From a checkpoint of a small transformer trained on Wikipedia.
Size: 16 layers, width 576, MLP 2304 tanh GELU, vocabulary 8192.
Architecture: learned positions, untied embeddings.
Training: a variant of SOAP for these matrices, 3109 steps.
Each number is 500 + 50 x the weight over its row's rms, rounded and kept within 0 to 999. Layers, rows and columns count from 0. Numbers have three digits each. The size before them is the row's rms in percent of the matrix's.

# layer 12 attention output (transposed), 576x576, rms 0.1, rows 66-94, columns 96-143
115:587515525493522483545545511550522533499565524563498443524547575554509519466534517481518534533523577507476608567485466477416513557562511543501545
114:419533524482494446476537477545516491455509530516487424399521444468549509445535508513501489438421426614525436496500508577414488474435440503464490
114:491514517518567560568552400498450468507503508456545485519547437608414516523432429410531537495531433488472558460487498482498546500528430459504412
112:542526577531436435482456581544448500500521469538484522524501479482584522461460548477414484529398503540467556401510503512556488478608511474324510
106:446614481513509512494365563534485483529510527548467512513501558527542456491470483509512545543566474586438573585559537386484496599425512526534513
114:499512504489486441462427557528457509450470492464435619544382482546435566507566570540415586520454486587417397450442467557523495542521503540537505
112:473441529505586544658485527459453551581458441546468569503499534462455470528537489547522522508581480508379536541466487529456563442524459375492434
108:503542505440434481572419487479454400481560530518512475545414409418535451471493472518405492594490454440424378545476506541487514447484497503507449
115:494554429482469527482507464506417517435484628496500518490482493525487523501557507463543407524552482382502497507487503520468557551462454455500448
114:490554513487554503525460387541385413575494476437483542495528553479500534443491581515516554501429505483501499458435558461470483537500520417556536
115:471464510492530493500483536482490497440466509442539449574558519501511477492565422516488489499523529569439512574481467522501509521455487467457565
107:446490433458543566552506537523479496515573513519515599476486467403418546437533478552477509509494406533440434501550450531600524473498484473541533
115:506504511562508586593457433486476496507507506503514480481514528482484585439372485524453493396412505537574474466428511473488580505521506603571429
112:484555471558570525528490515456479549454508478606536572540534460491464480486499496608474526502512543539497534454465587483557533590482473496559505
113:459498429524372479473452515553575501468458437478509460379434503515517521453483447533487526505544541500522547545487420451600538521534457542537554
111:532480405506534488544533484594501515502574481460482511513560432528410527485568604472501520468527505402541551605546538597509518576536490505558458
110:527545542514497553470440508432480477479504486516446470471438552510525507423617466443502534436462521425423488506514534416511607521579505526491386
110:482492503494527500562483489526535496523414537427446442503517490494521450614477452546533509479564607521505505547432558482469509542381440454416512
116:468518553486474458527522514437414444516541472410443530496576501491448545506484514422549451476582524496451494494513463446542458533495460571549569
109:601567437503500631531567494446474488470520457428549490468510521563425463471509429439466528503509503510484464520479492528519548582481495515387457
113:501533425498453541497508530457497467484418446647585502431522466478494433511547562523469597638502528559495480569497532461494596528557472561569343
116:493516487508499459569495392436477559538428517507510484453495486461546454399493459508537591477507462545450562447480440511470524507389461505516538
113:557445575480471485461550527439542553532554383451482477529530525483507511570461589410533475542508565501500582502551493509516436523441556436572500
115:474450457450535519452496486392431520548547589516482489562418498390541450418530449485571452469464482626469557455470510480443467583520489482531440
108:496507412434537416546458475494489469483624535473495438435471582409474494486491461499424479472545539456491595530536531550471434461575476478462541
112:503569505505479432450554504474529513617528453472524526557494545368488508533565535496443499456459501440491514503613506532437480447528495578516400
113:551497543460442449515452544507559609429555601468368488564462433522507555510451518518642468367583561536494528443496533435446524517552531484480477
110:421476488432539430516443411424477503542439483480509527541523479591552463471535417447515496458445532519479529544408544511512495535534592384422466
112:475530477508542508497486528472477478463471473422462425528559453477527582536554477506427530412530558524539461422461515431480470460543456484397564
# layer 12 attention value, 576x576, rms 0.111, rows 67-94, columns 96-143
113:499496529444430570574525472519413582505489497406548614529467510473488505456504429421589488509430566472511513491525463411572570513489455524528504
118:445524527457461454481569558425459517443602473519322515483489612545493483545526410506466529549561481519492503576406523475473394569607524445507564
112:512606600476556521526565529434532472555468418448602524560506506555519537525461497454495515479519486522524517471522459454460360447477493543529383
109:413541578503508458484584517491590521534555459420544504391550483567509528437450492543523527466503486459474445411565543485528479499580454481466495
117:443525545484496462490458510379426519513507497535436616569431509543507562530333481548450487486608513447464475466478477435596527482513531417544540
114:477436479482544444409474463513551457456525550587487485512516486494554559499593495488380437597545598431450490474542593573554488551604463660399580
110:409391597548421510485453549511454501541520434403521438514596521430505573560468504484508599561434478482409464428456397436587526593597496550563567
119:495309551487460562544475527569513561527567378465525464500476465494555530464501463520462444435369560502518518501435471506454490444430568434489529
117:586498591471525498507534533499473488551512495483478442641485525444567535544509415449496648509541505485556395489531464451525523533534457522457453
118:578486486493478505590512474477524448420527455466527615508506493360468469484512512512462531597455406523379593549500491551473533634397329497504550
108:560485425558440521597484464405493468493387442442540584425476440469485531475518489493541530466473443498510499433545501418542437530521508511459448
121:545548531449483524465553492469493497466508510445433430523547458419522414575434512492550487502435475502502497530438526434370448490505503429469513
113:519438579487499432505478430553532476536480615452494523492477550564451453514509553474521458560528515505489524462526416504493439436407505524482470
117:481493480503555512393535591569511544480514399454573574421494475490487477474575613473478523412505450464514468515560531540511391561440532521443501
119:429392523455519590470515575451491436489490560529459526438501456493475507494486480432568513523481486564489427534511549528542482524442493444513512
107:480582530363519543434494503541498542519485517386493496632532521449512540519423417589461528421476497477564521495583475524543475482399428542491494
111:507403535505571540496505486510586491495475490617521479536470491499512504603569494502511580509564513484574393498497480555520628550524557525431711
116:455518528482408476550588525516512616495489491536477523484445486514409477508520428422437509515495514408517526472479579471478557469490440549460479
107:544476561414517617481502441521480452501500510578358566525492428509363524522533442471515531437492486596517492502458469538468495507505519580471472
117:474473496525514518519514476508509444563513438441531571525416524461558449470538517483553442490458513473480469536353498483576494482456549537478495
118:550478409482490487455554507498505484401572487463483498452558565473469534532560520522483550455503401514568535480516541507459470444598507574495575
117:538519535461452593559494540520481494461500517440497542450508518615526508536498522453601434517550488529537548538529465495461531479618565550526421
121:481576563484398469466431552460437557455436468496548561464535491539466555510484551535460502587501548526468445435505467359438552575540485575568553
107:523436576530493579620406462446458512520468471495478510530558519542501451511577463485454571497629518568458562452416475475538486576429481493450526
117:447519491544421542544504427500548564444431487535380481424473472515459577522525405457435528411489408490484513511577502436527548501495549433459519
112:487552406545516585520476579533540514400516507529484634448513491431483535539446505543536485526510579483610494521469521512475593458486463454506490
110:605634584538568510437451355567488506441480497578435475462455461536437600531463481576441485497514508506517440462447507563523522505503428481471510
115:424500411457443551570505501486588472552603484551467565597535545476458472459518571424492575571482448515471458480456559540447455543433459494550545